Part of a small language model's weights: 3 heads of 64, no biases in attention or MLP.
Each number is 128 + 32 x the weight over the matrix's rms, rounded and kept within 0 to 255. Layers, rows and columns count from 0.

# layer 2 MLP down (transposed), 512x192, rms 0.0712, rows 391-414, columns 96-191
[[152 141 104  87 156 105 150  78 120 130 120 120 137 189 136 117 105 121 108 135 134 146 144 133 120  88 212 212 186 171 180  66 172 125 171 100 150 127  47 102 103  82 135  87 142  87 171 104 128  95 120 170  96  95 113 159  89 111 150 146 101 163 130  88 155 155 131 156 144 125 186 115 148 115 163 113 190 108 110 107  69 150 109 143 129  95 121 179  94 178 119  59 147  82 118 115]
 [173  97 169 102  82 105 139 104 144 161 153 159 151 170  99 158 100 135 150 128 129 166  81 138 130 132  84 166  72 137 153  99 146 156 118 141  87 156 161 188  37 130 156 114 122 141 129 137  97 161 117 154 163 104  99 109 178 163 107 179 152  75 131 101 171 125 129 129  90  83  99 146 133 110 113 110  97 130 105 103  59 151 167 137 152  91 160 170 175 159  48 128 114 120  99 100]
 [110 134 108  99 109  88 151 126 110 125 137  94 163 156 130 174 140 159 175 114 140  70 115 153 173 186 129 138 168 122 111 155 117 161  89  90  91 137 181 109 164 175 157 143 130 163 197 102 112 133 157 125 141 146 125 148 171 135 183 120  93 124 153 112 104 148  90 118 145 115 164  70 172 137  88  98 160 143 187 125 121 175 149 135 121 157 103 169 146 142 136 138 103 178 214 134]
 [130 183 125 151 134 170 136 181 134 181 142 126 102 140 127  83 114 151 171 192  96 101 119 142  69 114 140  72  82 122  93 135 109 147 158 177 149 146  94  92 145 120 135 111 122 163 150 165 141 162 124 115 137 117 148 123 127  61 193 161 134 128  85 137 147 158 139 127 163 135 105 145  93 188 105 139 118 167  82 111 115 154 101 133 138  70 118 104 117  90 125 199 123 102 135 121]
 [118 145 103 137 140 129 113 171 126 114 112  97 109 161 142  83 117 152 103 149  88 127  89  47 129  71 192 159 133  90 115 155 228 121 113 170 103 154 170 157 133  68 150 182 107 166 149 146  98  78 104 124 170  93  87  71 173 124 107 168 108 138  98  98 123  69  88  93 104  90 101 135  81 102 163 122 115 125  73 164 184  97 131 160 167 143  74 135 143 147 100 115 101 158 152 118]
 [ 62 147 109 138 157 181  76 111 122 134 146 132 135 153 135 107 152 111 115 100  78 111 130 149 106 127  91 108  96 102 176 120  95  98 188 138 138 149 202 146 154 121 146 193 134 129  73  80  94 106 139 159 145 121  86  81 158 171  56 169 160 130 151 124 188 103 119 113 132  95  92 126 121 145 142 163  71 174  54 197 174 145 133 149 174  98  71 132  64 198 157 103 147 103 181 132]
 [101  45 149 154 155 127  77 188 174 141 142 142  97  91 140  70 122 156 189 155 132 122 124 166 133  93 114  95 109  93 144 143 120 129  85 163 150 134 162 152 118  94 135 123 130 121 100 103  65 145 128 139 125  66  78 135 184 146 167 119 171 115 118 122 120 142 138 147 106 147 160 103 193  93 133 131  70 107 127 113 204 147 175  94  89 131 167  82 146 118 100 143 161 202 140 127]
 [110 209 115  86  78 128  93 125 114 114 139 144 115 103 149 132 129 144 157 155 102 149  97 110  83 174 143 120 145 169 143 120 140  95 129 131 138 127  75 153 113  63 137 144 153 121 132 124  55 125  58 102 175 119  66 136  64 144  98 143  95 136 118 183 133 107  50 111 161 169  82  91 170 149 128 154 255 146 172 132 123 126 110 161 103  75 106  99 135 106 129 137 128 149  97 144]
 [153 151  69 120 131  84  80 150  93 149 104  58 145 119 104 159 134 162 146 133 104 143 134 121 138 126 104 135 106  95 100 121 149 155 130 164 112  91 124 105 120 127 182 137 166 119 157 157 137 104 175 183  74 143 138 100  37 130 107 125 147 149  72 146 125 138 161 127 100  96 167 137 133 111 164 150 197 111 143 166 139 123 147 145 183  73 153 141  87 131 147 153  92 145 132 152]
 [135 173 152 137 185 126 119 165  92 117 108 113 159 128 129 116 136 123  89 168 147  79 124 151 141  85 221 152 130 153 132  89  66  94 154  78 122 176  94 178 155 118 159 166  90  92  91 125 121 136 147 153 217 137 156  84 104 170 108 113  98  91 147 152 142 119 152 125 156 140  81 154 168 125 132 102  51  91  66 133 121 161  73 145 139 117 116 200 146 144  82 122 138 124 117  83]
 [138 133 124 148 125 170 103 169 111 145 152 130 104 140 107 148 174 121 122 107  80  93 124 118  93 131 183 153 126  79 146 168  89 172  82 148 149 108 143 170 103  75 194 101  70 148  88  86 142 129 142 115  81  96 153 128 115 164 159 117 156 141  90 125 117  80 151 139 146  54 151 117 115 157 183 130 199 145  77 151 164 170 150 149 173  99 176 106  94  97 139 132 158 113 108 168]
 [159 138 100  61 141  89 144 183 117 110 123 148 143 148 123 120 137 168 134 110 174 137 177 144  86 143 125 102 114 158  89 174 133 140 104 114  96 174 129 106 126  95 140 148  98 101 104 126 115 150 112 150 115 131 171 176 115 155 156 147  95  99 146 106 178 128 161 204 112 148 114 150 118  59 103  94 172 112 140 148 103 185 151 134 100 135 107  86  58 154  72  75 127 163 118  97]
 [135 111 194 127  64 124 177 115 132 178 115  96 117 164 151 163 100 113 113 136 148 144 116 148 114 145  95 119 115  86 100 116  71 113  80  77 136 104  96 185 150 190 149 126 147 142 150 130  69  96  99 170  91 113 175  83 157 144  77 119 146 109 125 118 122 183 144  91 116 194 135  93 123 177 117 168  87  91 138 117  81  69  86  90 125 127 152  53 128 101 110 102 161 121 137 113]
 [131 132 166 120 157 129 149 135 155 151 137  77 103 182 114 108  75  78 112 109 181 114 118 121 141 142 143 223  44 146 137 150  46 126 114 113 132 130 119 161 120 142 134 175  84 131 116 147  89 132 130 144 136 122 124  87 109  55 141 141 157 208 171 208  86  98 139 173 123 123 130 115  96  90 158 117 218  97 153 130  83 100  92 131  78 127 107 121 186 165 160 117 138 126 145 196]
 [100 124 145 172  50 132 139 157 106 158 112 155  90 132 123 105  85 106 184 206  97 195 138 148 184 125 107 120 114 136 118  87  98 140 103 133 172 132 218 125 150 149 169 112  87 170 163 102 105 103 103 125 141  99  83  88 155 124  85 157 184 103  99 129 180 126 109 159  95 141  80 192  89 151 152  94 116 109 104  71 167  76 137  82 167 142  76 101 138  84 145 150  66 181 146 153]
 [134 100 178 123 165 101 129 157 104 135 102 140 114 112 157  75 150 125  88 145 149 132 180 170  87 114 180  97 121 130 145 213 147 114 152 115  95  52 115 126 112 155  92 122 130 161 135 170 103  92 112 123 173 163  59 208 117  51 145  52 157  67 137 185 155 164 145  84  83 102  81 104 116  90 143 129 182 167  96 125 196 113 156 126 133 109  65 170 145 123 146 156 121 180 135 168]
 [156  85 109 129 149  89 120 130 199 168 145 112 118 133 134  53  97 138 105 103  97 158 162 142 133 118 146  97 135 122 153 161 142 168 108 112 112 140 118 128 125  90 159 121 136 104 137  70 112 125 156 124 163 149 164 135  95 164 159 156 131 182 190 123 169 191  81 105 152 142 160  98 194  92 132 126 173 155 137  91 111 142 156 131  82 124 176 145 117  87 124 103 107 169 124 124]
 [108 115  98 142 115  99 144  87  93  89 153 160 148 129 142 154 170 178  95 119 121 105 105 133 103 128  87 142 165 161 127 155 154 127 164 144 110 144  86  93  83 141 113 150 146 173 154  84 143 141  94 158 154  74 121 154 177 108 104  87 129 152 165 120  97 165 178 102  99 164 175 121 130 118 128 137 161 118 135 133 188 132 135  79 123 173 127  92 116 109 169  94 100 120 166 113]
 [ 87 173  80 161 150  76 154 169 146 144 104 156 142  99 172 229 138 161  90 178  66  96 116 134  99 140 111 135 154 173 124 138 159 124 151 113 169 144 150 124 124 182 123 192 109  82  64 140 144  82 171  93 113 138 146 122  96 149 134 123 132 165 115 210  99  72 168 183  83 132 121 149 161 105 156 141 127 121  98 146 149 133 136 105 145 156 156 105 115 124 149 144 129 196 118 149]
 [188 118 121 103 110 176  76 109 148 143  70 116  91 195 131 106 123  88 204 138 168 157  73 134 179  91 135 152 101  80 102 140 138 140 170 159 119 147  78 126 130 157 110  56  99 118 120 190 141  83 152  71 122 168  81 137 137 117 116 114 112 175 111 187 132 106 142 138  89 119 109 134 144 139 177 115  89 123 100 164 137 119 133 109 117 140 155  89 113  93  96 206 126  47 111 109]
 [163 143 154 107 112 172 170 111  93 126 108 159 107 155 182 155 109 208 122 161 113 146 139  95  40 129 132 145 140 123 124 130  66 112  97 156 137 145 138 126  88 188 120 127 148 150 108  98 101 112  85  84 112 105  93  85  88 131 118 160 145 139 116 122 108 145 137  92 160 167  92 154  97 133 120 159 172  90 121 118 130 170 109  97 186 157 143 142  99 130  58 133 138 135 136 126]
 [111  86 133  89 143 124  95 103 102 126 101 144 136 130  83 188 122  71 160 165 132 122  94 102 110  99 179 185 121 172  42 132 136 101 143 141 114 118 161  83 151 184 211 153  83 117 115 118 216  62 173 179 130 111 141 148 160 150 120  89 154  96 146 159 133  93 102 158 111 129  90 107  74 155  99 137 131 174 179  76 134  65 148 189  89 198 126 151 105  77 127 104 150 153 125 112]
 [149 146 146 126  75 139 154  60 119 173 144 103 143 105 125 106 163 139 128  86  99 149 128 150 110 197 123 126 113 148  91 121 120 144 113  46 138 111 135 203 130  95 139 168 141 153 143 104  97 125 163 103  84 125 144 124 108 141 127 167 100  96  78 159 114 141  95 116 120 126 129 158 198  72 153 163 129 121 172  94 171 130 124 130 146 178 118  82 149 147 121 153  81 103 137 159]
 [132  98  98 180 128  94 158 183 141 163 148 165 172  82 157  94 138 191 117 178 142 141  44 140 175 149 118 135 135  94 111 134 166 118 158 109 117 186 105 114  89 144 140 163 116 105 153 188 125 149 123 146 198 120 152  73 190 162 122  92 138 124 132 137 142 110  78 115 121  81 185 186 182 132 151 141  93 136 174 130 135 138 134 123 149 144  52  90 181 134  76 117  80 163 159 136]]
# layer 2 MLP gate, 512x192, rms 0.0793, rows 392-415, columns 96-191
[[119 125 105 130 112  94 129 120  99  88 174 119 121 111 155 114 133 117 141 115 161 148 150 142 167 103 125 194 117 139 134 141 161  82 120 108 122 150 168 190 123 165 159  88 165  81 109 117 111 149  53 131 125  87 154 150 124 125 170 133 122 165  87 157 133 147 112 171  74 155  78 130 104  67 190 143 134 160 128 100 109 122 112 131 145 179 143 158 145 111  87  65 137 119  93 143]
 [ 74 207  89 163 132 171 132 128 121  85 151 155 107 179 110  96 161 157 162 104 151  98 119 158  73  99 128  98 118 164 175  98 132  86 155  82 137 166  87 161 124  98 147 175  73 160 146 137 116 179 105  72 107  56 163 113 201 103 133 134  96 137 142 123 107 148  65 137  98 131 116 105 153 101 147  74 151 111 131 115  70 128 102  93 161 115 151 176 161 198 127  54 180  88 104 102]
 [174 100 101 133  91 122 125  89 175 144 115 120 130 165 116 127 136  87  96 107 189  94  90 145 134  76  85 143 142 149 191 100  69 106 184 151 125 208 104 143 104  97  62 112 184 142 106 107  63 143 112  88 101 112 131 177 106 150 128 155  92  60 111 133 144  97  56  60 114 122 190  32 123  42 179 150 132  97 161  84 106 113 119 106  80 128 180 140 109  95 144 103 141 221  96 177]
 [138  81 124  92  97 121 162 109  71  76 162  83 122 131  84 137 170 142 144 136  99 126 165 103 115  98 112 144 119 169 207 131  91 142 129 150 152 108 141 123 115 133 117 188 125 147 151  92  72 153 150 131 152 122 150 170 123 127 150 130 140 144 149 161  83  76 170 131  71 140  88  87 176 165 184  80 131  71 171 102 168  79 132 116 152 117 129 143 173 139 133  98 124 114 149 148]
 [148 117 101  91 153 178 129 136 171 127 105 131 149 159 130  51 112  95 151 144 132 117 143 121 137  85 159 122 138 132  95 197 122 157 198 122  79 125 196 118 132  97 124 165 105 142 128 138 114 127 132 159 213 134 102 134 147 127  70 142 133 117 172 173 155 130  56 114  94 104 131  93 127 105 196 129  89 151 128 137 164  87 148 120 126 147 127 177 163 142 123 131 121 126 201 145]
 [ 93 104 114 107 120 157 158 125 161 133  93 162 176 107 136  45 130 122  82  96  69  98 176 127 120 113 161 119 120 144 123 175 173 132 130 149 114 128 161 158  64  89 110 133  70 133 133 139 161 138 163 145 122  68 101 110 142 172 189 105  85 163 141 104 152 150 124 134 106 118 133  76 138 139  61  92 119 148 148 190 180 135 129 120 131 189 158 135 149  93 189 102  93 134 112 103]
 [ 96  91 148  63 137 160  89 105 113 137 219 137 137 138 144 136 117 135 170 135 125 107 146 111 140  88 129 116  74  94 166 140 169 100 148 164  92 102 137 183 123  77 112 105 188  97 180 140 185  80 146 119 122 106 161 116 116  74 104 189 142 110 109 108  64 116  92 102  77 162 140 116  97 127 152 114 119 149  84 123 141 153 124 109  67  93  26 174 112 112  58  67 108  94 106 103]
 [177 120  96 171 127  84 141 118 144 154 155 135 155 104 111 140  98  95 124 168 126 103 138 135 117 111 114 117 103 154 127 111 165 182  79 143 103 159 101 136 128 118  86 137 147 151 158 136 173 128 135 123  85 126 119  97  86  97 108 130 143 162  84 119 100 118 137 186 179 139 139  79 157 123 191 121 119 125 118 111  91 172  90  90 166 106  87 181 129 150 126 111  94 154 174 119]
 [102 126 200 100 136  92 126 122 138 112 109 122  87 141 182  91 141 125 175 142  89  49 113 112 159  37 145 135 105 131 135 157  72 111 144  80  36 111 201 126 118  61  99 125  94 110 131 124 126 170 131 161 161 155 122 190 138 141 121 138  51 103 162  92 117  70 119 127 100 151 151 180  63 180  92  87 108 108  91 121 107  97  58  87 143 151 159  89 146 109  99 150 136 139  81 187]
 [109 143 107  89 195 138  58 161 155 103 176 128 189 148  81 120 143 136 147 154 113 148 152 146 169 112 108 117 127 124 178 109 125 113 151 141  56 108 138 193 144 104 146 159 186 122 157  66 118 145 169  91 119 125 114 140 115 124 122  82 116 114 103  70 137 147 148 134 150 188 167  85 122 151 136 125 139 203 110 126 116 120 108 106 126 161  95 129  78  97 172 122 148 127 159 112]
 [103 146 190 138 109 164 103 123 101 138 160 103 154 173  85  68 136  80 151 130 120  86 145 112  96  93 176 141 137 146 203 158 155 128 182 141 136  85 109 130 149 158 139 144 165 168 127  63 118  86  96 122 159  61 103 113 137 159 147 109 131 132 137 102 127  78 114  79  98 165 180 153  56 178 132 126 170 176 121  84  57 128 127 116 176  83 158 240 173  73 103 118  96 107 115 144]
 [ 77 134 108 147  62 140  85 155  86 133 122 116 138 111  90  95 181 133  88 136 115 148 175  80  93 113 152 137  77 105 174 149  94 166 158 164 173 197 126 192 112 141 178  81 139 124  51 142 123 192 184 110 106 122 109 100 120 124 106  67 165 132 136 141 114 116 149 148 145 170 127 114  43 122 133 165 128 108 202 136  65  77 108 145 121 135 142 170 110 111 110 113 146 116 141 140]
 [ 98 121 118  73 124 213 133 119  78 129  70 184 192  93 134 100  59 134 138 165 142 102 145 123 139 103  97 113  75 146 123 146 119 148 103 253 155 121 155 141 182 171 133 159 151 145 107  86 139 192 122  74 164 168 150 160 183 144 115  98 126  93 131 115 115 103 124 179  88 137  95 127  51 180 107 150 171 131 157 106 140 133  79  80 161 129 165 183 147  82 142 172 145 101 110  62]
 [ 82  87 156 113 112 111 163 169 116  97 139 139 130 151  89 142 133 101 132  66 166 123 137  78  93  90 129 185 153 120  99 217 122 156 126 147 126  74 146 186 155 159 106 149  85 145 107 104 139 139  59 121  98 114  91  98 141 157 185 145 151 100 156 159 102 102 145  94 134 141 153  22 111 164  96  69  89 128 182 120 178  48 189 109  61  95  85 122  65 110 126 115 140 127 118 105]
 [131 171 185 100 123 148 111 185 104  83 176  86 134  83  51 172 152 149 147  65 164 182 182  86 143 129  63 158  26  99 132 152 151  79  86 167  53 128 184 213 109 142 119  85 111  46 139 127 135 194 133 189 117 152 141  96  62 104 184 104  96 123 116 141  79 165 119 123 156 173 102 134  69  44 139 179 183 167 197 130 133 129  96 170 103 157  94 102 110 103 151 116 147  84 133  54]
 [149 143 212 125 118  86 153 142 176 139  92 133 137 167 149 135 148  76  67  89 150 101 173 116 118 125 110 126 121  76 138 142 122 105 138 109 115 132 132  97 141 118 154 104  72 136 201  92 185 158 162 144 135 121  89 151 122 138 121 137 100  94 122 132 153  99 107  80 147 102  67 163 125  19 138 151 122 162 165 152 113 189 101 153  76  96 128  82 116 133 131 102 120 116 128 109]
 [118 108 172  96 131 174 136 153  71  90  94 131 222 136 121 136 126 130 155  97  68 135 105 123 127 189 136 192 114 131 161 128 128 148  97 135 134  88 127 154 128  85 104 100 155  84 137 109 216 134 183 137  98  62 167 132 144  73 119 145 147 119 104 135  73 148 128  88 134 184 162 129 121 161 150 139 149 145  90 106  84 119 113 106 165 182 144 158 135 141 110  90 121 181 187 126]
 [109 107 175  62 138 126 161 103 101 178 176 136 111 129 130 136 175 145  76 140 111  52 152 140 119 122 128  89  83 139 163 181  95 183 139 184 171 105 166 150 181 128  38 108  92  99 160 100  67 166 133 108 146 158 154 109 113 153 120 116  94 112 170  87 172 129 107  50 112 141 113  93 115 129 105 122 228 147 120 169 121 144 145 127 107 167 111 113 108 161 147  80 142 126 166 152]
 [146 116 109  80 104 143  65  91 154 128  97 144 143 176 110 152 142 138 157 166 140  95 106 132 129 109 156 144 147  93 147 157 140 188 140 157 125 131 154 178 116  69  87 152  75 150 119 120  86 138  93 129 180  74 104 152 120  92 103 126  95 141 105 130 133 134  82  98  22  80 170 192 195  88 159 142 151 126 160 140 109 136 113 121  93  70 169 138 118 144 130  92  66  67 118 104]
 [ 95 111 163 110 131 175 197  94 148 128 123  78 144 137  73 109  54 159 129 169 173 135 102  50 177 129 118 132 113  87 102 134  81 132  93 125 147 202 105 151 144  71 106 111 134 157 147 144 119 118 131 119 150  95  98  99 140  73 171  76  94 111 139 174 144 111 134 107 136 135 178 105  93 113  81 169 137  97 141 117 138 114  71  98 113 115 131 166 141 136 180 124 153 174  42 114]
 [188  76 103  56 195 152  77 123 112  83 187 120 148 122  80 119 135 129 154 128  89  86 143 118 139 173 122 167 215 141 168 117  93  77 120 160 106 187 151 153  94 121 166 121 183 108 146 126 180 159 154 141  53 111 138  95 122 125  75 167 152 104 172 170  96 201 129 161 142 150 106 110 164 161 130 117 183 128 116 108 122  93 144  95  59 119  79 123 121 150  75  76 132 150 142  91]
 [ 83 119 127 174 133 187 163 125 131 130 144 106  90 142 106  90  73 146 134 189 137 111  99 116 216  94 116 158  74  94 184  84 105  78 135 103 172 140 165 135 157 166 125 128 132 105 164 173 156 138 107 138 121 121 168 114 114 145 127 141 122 120 161 170 148 132 141 121 110  97 176  98 166 101 104 133 119 151 182  56  85  70 125 163 140 175  93 141 166 135 126  95 118 121 134  80]
 [160 178 136  98 178  80 126  92  88 100 111 126 183  81 158  43 153  80 104  81 136 110 174 130 125 114 147 113 141 175  74 121  99 166 198 196  82 168 147 118 170  99 151 102 105 171 116 144 187 115 169 140  82 135 103 192 122 130 174 109 131  31 161 136 115 118 116 113 103 130 145 167  88 129  75  95 164  70  96 132  68  71 129 148 104  78 122 208 149  83 174 108 103 166 137 121]
 [194  91 156  98  70 103 191  84 161 147  89 180  95 183 142 132 161  91  99  79 212 147  81 160 128  69 131 180 115 139 123 115 130 174 180 115  58 123 140 133  76 104 138 114  95 100 231  89 207 171 151 161 146  99 120 158 172 166 111 139  67  93 111 217 157 111  63  75 111 135 135  90 119 109 117  92 143  73 162 172  95 176 128 173 105  57 155  83  99 118 183  83 129 185 118  54]]
# layer 2 MLP up, 512x192, rms 0.0719, rows 392-415, columns 96-191
[[173 112  97 105 132 147 121  75  75 192 132 163  69 152  82 142 143 146 140 144  93 153 133 171 100  82 178 101 115 167 101 123 119 131 145 127 159 174  94 148 175 137 154 133 123 135 165 115 134 124 129 133 122 122 109 124 144 107 114 141 132 160 146 164 137  76 146 169 155 156 116  90 136  76 129 163 153 136 127 160 204 130 156 137 119 127 116  72  90 116 136  95 177  33 127  78]
 [197  91 165 112 100  66 117 122 144 225 110 121 125 139 131 117 113 119  90 157 140 134 131  86  97 142 105 185 173  96 102 151  92 153 130 119 166 165 138 106 165 142 146  93 108 111 110 133 117 121 102 125 143 128 145 134  70 182 160  91 102 111  93 180 185 118 140 126 123 106  86 164 105  70 148  90 160 174 174  91  82 119 147 153 123 161 130 137 112 171 170 110  84 136 134 160]
 [135 154 122 138  63 119 138 115 206 132 133 140 175 167  76 134 155 116 159 160  98 137 150 105 134 159 142 157 133 129 116  97 131 148  43 122 154 157 177 147 141 116 118 127  87 132  70 141 149 100 105 120 126 165  89  42 104 142 107 172 147 164 166 121 151 120 111 188 142 139 177 153 106  79 181 169 129 144  87 167  81 142 142  88 186  82 119 115 144  45 137 172 129  73  76 151]
 [112 123 124 149 112 151 140 145 116  99 123 132 113 157 127 123 104 121  92 121 148 120 163 106 134 151  62  89 128 116 143  85 128 143  62 102 148 105 199 100 150 147 112 132 123  68 145  89  71 139 136 144 103 125  96 113  72 209 121 154 133 160 117  93 141 158 187  95 153 128 123 102 103 143 132 103 154 118 157 150 161 111 156 117  91 160  95  92 122 125 223 160 169  96 109 138]
 [104 151 137 132 163 153 165  81 147 195 116 116 133 138 140 151 129 128  87 101 138 120 122 140 197  70 140 186 154 132 148 122 116  74  93 156  83 218 133 169 117 112 116 119 107 118  66 140 146 136 104 134 136  57 129  57 117 196 120 151 154  98 104 100 136  87 119 135 142 118 141 119 139 133 144 161  82 175 110  94 150  94 133 125 107  96 138 124 123 121 110 135 124 134  99 152]
 [ 38  91 124  84 105  98 118 149 186  44 164  82 116 109 145 102 162 107 120 110 174 133 124 104  82 126 142  96  51  54 131 125 121 126 182 104 111 100 111 181  76 160 125 126 141 153 145 134 128 131 131 176 133 109 158 125 120 115 173 118 113 152 103 115  77 146  84  94 124 147  88 108 196 141 128  70  96 141 157 150 171  78 142 115 160  82 153 174 127 156 167  87 126 166 124 176]
 [155 146 114 148 128  89  74  94 156 131 148 166 155 104 126 122 101 157 115 169 106 102 150 167 126 108  87  77 117 120 184 138 126 129 116 128 176  86 125  66 109 116 156 129 230  94 148 150  98 142 167 154 144 155 181 137  93 161 195 137  78 142 155 115 146 131 181 143 114 156 116 137 129 196 163  74 134 136  77 100 158  94 100 188  70 112 148 142  46 111 130 112  81 135  89 149]
 [114 116 135 121 175 169 120 109 177 138  99 109 187  98 138 106  90 100  95 140 111 101 101 183 180 132 113 100 145 144  89 160 112 119 152 116 118 125 153 138 128 148  73 164 135 152 112 144 126  78 132 101 125 152 128 166 157 121 162 167 107 123 157  79 120 125 160 132 139 104 158 116 166 137 137 125 101 180 116  80 139 101  91 152 152 151 185 154 149 129 111 126 112 155 162  93]
 [138 171 176 118 114 118 171 109 147 170 148 104 103 133 141 125 116 136 128 180 129 123 168  99 198 196  98  83 104 148 190 126  99 151 157 145  80 103 188  81 160 153  83 179 162 138 144  58 167  88 195  72 120 145 191  92 126 163  89  90 108  98 153 140 129 117 178  93 141 135 154 144 124 179  92 106 107 101  91  89  84  67 103 124 174  89 148  92  56 136 139 161 193 109 196 141]
 [ 95 111 104 204 196 126 120  97 180 183 175 121 123 162  99 151 173 141  91 133 176 134  99 198 138  81 128 172 103 115 118  74 166 107  91 114 163 134 108  97 148 171 182 128 180 119 130  65 115 148 107 107  93 144 174 181 120 143 148 155 100 147 110 140 126 131 156 107  92 172 166 193 123 124 142 150 123 125 117 157 134 137 123  86  81 112 104 105 148 129 169 129 134  88 112  72]
 [165 131  96 109 122 101 147 137 189 106 158 118  81 108 114  91 144 138 131 107 142  88 108 169 151 182 148  98 106  99 104 140 129 112  99 103  98 160 146 111 174  91 200 158 139 110  86 176 158 195 166 123 102 144 112 151 133  87 166 141  95 130 101 104 156 140 116 232 127 128 160 108  97 125 154  74 127 138 177 140 111 132 157 125 145 191 103 142  86 164 133  81 144 163 134 121]
 [120 173  81 165 150 112  59 105  89 157 132 162 132 108 129  74 152  67 106 110 186 160  85 158 110  86  98 144 142 147 148 155  90 142 172 148  95 124  79 143 176 124 156  64 158 155  87 133  81 124  97  92 122 125 146  93 119  82 104 120 172 155 136 128 100  88  99  91  99 104  99 123 100  73  67 170 107  85 193  98 140 149 142  54 100 117 118 117 160 134  76 152 120 108 111 139]
 [117 141 121 119  40 154 163 115 108 140  63  92 122 118 177 136 108 106 120 134 205 137 174 154 120  76 125 184 133 144 120 153 158 122 141 147 185 109 159  94 180  85 137 137 137 120 157 131 153 127  80 118 130 157  83 168 139 166 163 181 158 140 166 164  67 124 177 109  97 134 105  81 120 155 114 160 117 127  63 120 140 103 185 131  69 133 133 101 159 165 185 150 156 112  91 112]
 [ 81 142 169 161 168  95 124 130 108 112 160 178 157 126 128 139 103 153 167 101  68 190 105 116 110 139  90  49 138 134 138 175 126  86  73 156 137 155 118 202 123 144 109 125 131 140  91 111 160  79 150 117  71 125 119 148  66 136 129 141 114 113 115  49 171 143 128 137 128 105 113 145 106  69 140  97 118 131 115 163 151 139  79  62 124 116 148 140 155 151 127 124 190 110 167 141]
 [149 127 131 155 153 117 109 108 155 174 186  84  87  77 147 188 166 164 109 149  87 238  99 108 110 123 104 213 125 148  95 147  80 154  98 175 106 159 149 107 135  78  94 161  99 104 124 132 147 219 174 117 127  97 185 188  90 156 140 142 167 145 120 175 102  90 188 188 149 108 118 119  83 115 149  69 139 124 112 101  98  55  97 135 138 147 123 139 102 129  89 124 127  67 111 102]
 [135 138  82  99 105 111  83 161 133 198 147 158 156  90 157 105  99 120 130 126 130 109 121  80 103 186  70  44 111 114 103 168 125 159 121 126 126  91 124 114  79 131 111 126 108 111 131 176 150 116 139 142 118 154 100 138 105 125 168 154  87 118 159  53  91 194  92 138 113 138 153  98 160 137 116 150 130  95 149 147 154 140 148 161  99 105 131 154  96 173 113 123 130 128 116 140]
 [104  82 147 152 124 166 123 117 162 143 104  89 109 152 153 180  79 101  64 102 112 102 141  95 108 138  84 153 172 139  90 182  98 106 116 141 140 158 159 119  99  83 108 123 117 120 152 102 167 137 112 172 143 123 131 102 105 127  77 138 180 123  85 112 162 152 129 123 151  84 119 118 143 121  88  90  94 142 126 149 113 122 140 184 142  82  87  79 172 167  95 103 149 124  86 188]
 [ 69 164 152 158 139 127 163 167 190 167 112 124 132 114 136 166 124 150 158 138 123 132  74 109  82 194 113 123 131 104 100 116 156 120 106 127 116 119 111 138 196 155  89 159  92 102 151 125 125 129 167 130 139 135 142  91 155 196 138  67 153 168 110 137 135 102 104 128 154 111 110  73 131 126  89 101 106 154 168 172 152 146 129 141 119 137  88  54 121 107 132 170 112 107 132 149]
 [164  86 104  62 100 141 117 132 111 120 155 113 140 167 114  86 126 119 135 143 110 195 136  83 167 129 141  67 132 127 177  82 107 114 156 121 140 158 102 181 120 128 129  90 147 144 143 132 139 144 123  96  78 159 145 118 141 103  85 129 140 111 118 186  65 107  94 139 104 153 183 133 147 177 137 161 132 147 156 119 100 166 155 134 139 111 109 111 144 125  80  77 152  77 187  94]
 [148 176 110 152 124 122 132 100 129  65  97 132 137 140 130  68  78 114 163 130 130 108 108 137 107 129 146  93  88 123 138 116 129 134 121 157  98 113 106 165  68 148 154 158  83 116 158 162 127 122 185 184 101 150  88 149  68  74 224  47 101 134  98 146  34 101  94 141  89 187 141 146 123 115 143 111 115 165 131 135 127 123 129 144 112 145 181 128 176  98 162 146 135 164 154  60]
 [147  82  74 113 105 179 153 117 110 131 210 128  85 161 145 153 119 134 107 156  94  71 127 158 171 110 157 102 173 135 123 161 162 146 131 140 117 133 144 131 149  87 154 168 121 152 132 124 122  81 145 146 109  98 119 191 149 107  80  84  62 135 118  81 183 128 136 108  75 118 156 125  72 122 121  77 121 136  66 104 131 140 139 138 136 120 184 121 145 214 194 118 100 124 138 155]
 [139 124  85  86  90 157  61 160 127  58 130 183 154  98 179 121 181 120 105 146 130 163  83 249  78 136 142 151 149 142 102 160 149  92 176  70 118  92 114 146 169 137 138 115 159 136 121  89  85 158 115 158 159 116  82 148 129 127 102 112 123 128 149 106  99 139 137 184  93  93 107 102  88  68 143 139 114 100 107 164 111 164 167 141 110 103 162 112 116 101  78  84 122 126 113 138]
 [104 151 184 111  99 134  92 150  85  89 123 205 165 160 160  98 118 130 124 150 114 176 178 150 126 174 140 147  81 150 125 192 166 150 167 137 164 180  91  96  66  87 115 132 151 120 118 166 149 131 145 144 146 155 105  84 147 106  66 120 122 157 161  52 140 105 205  83 131 130 122 118  52 123 123 189 144 111 124 179 109 159 113 214 151 153 198 148 145 177 119 110 130 147 183 145]
 [141 105 155 131 141 140 134 102 101  81 145 133 137 127 149 143 180 142  77 115 154 137 128 108 171 179  75 242 160 169  99  70 171  95 138 125 110 118 110 115 116 193 128 177 192  61 118 113 146 146 141 170 178 181 154  94  85 119 172 120  79 115 117 105  88 127 134 132 114 102  77 161 142  65 177  99 122  70 151  91  91 140  94  86 128 181 116 175 134 152 135 103 165 127 177 133]]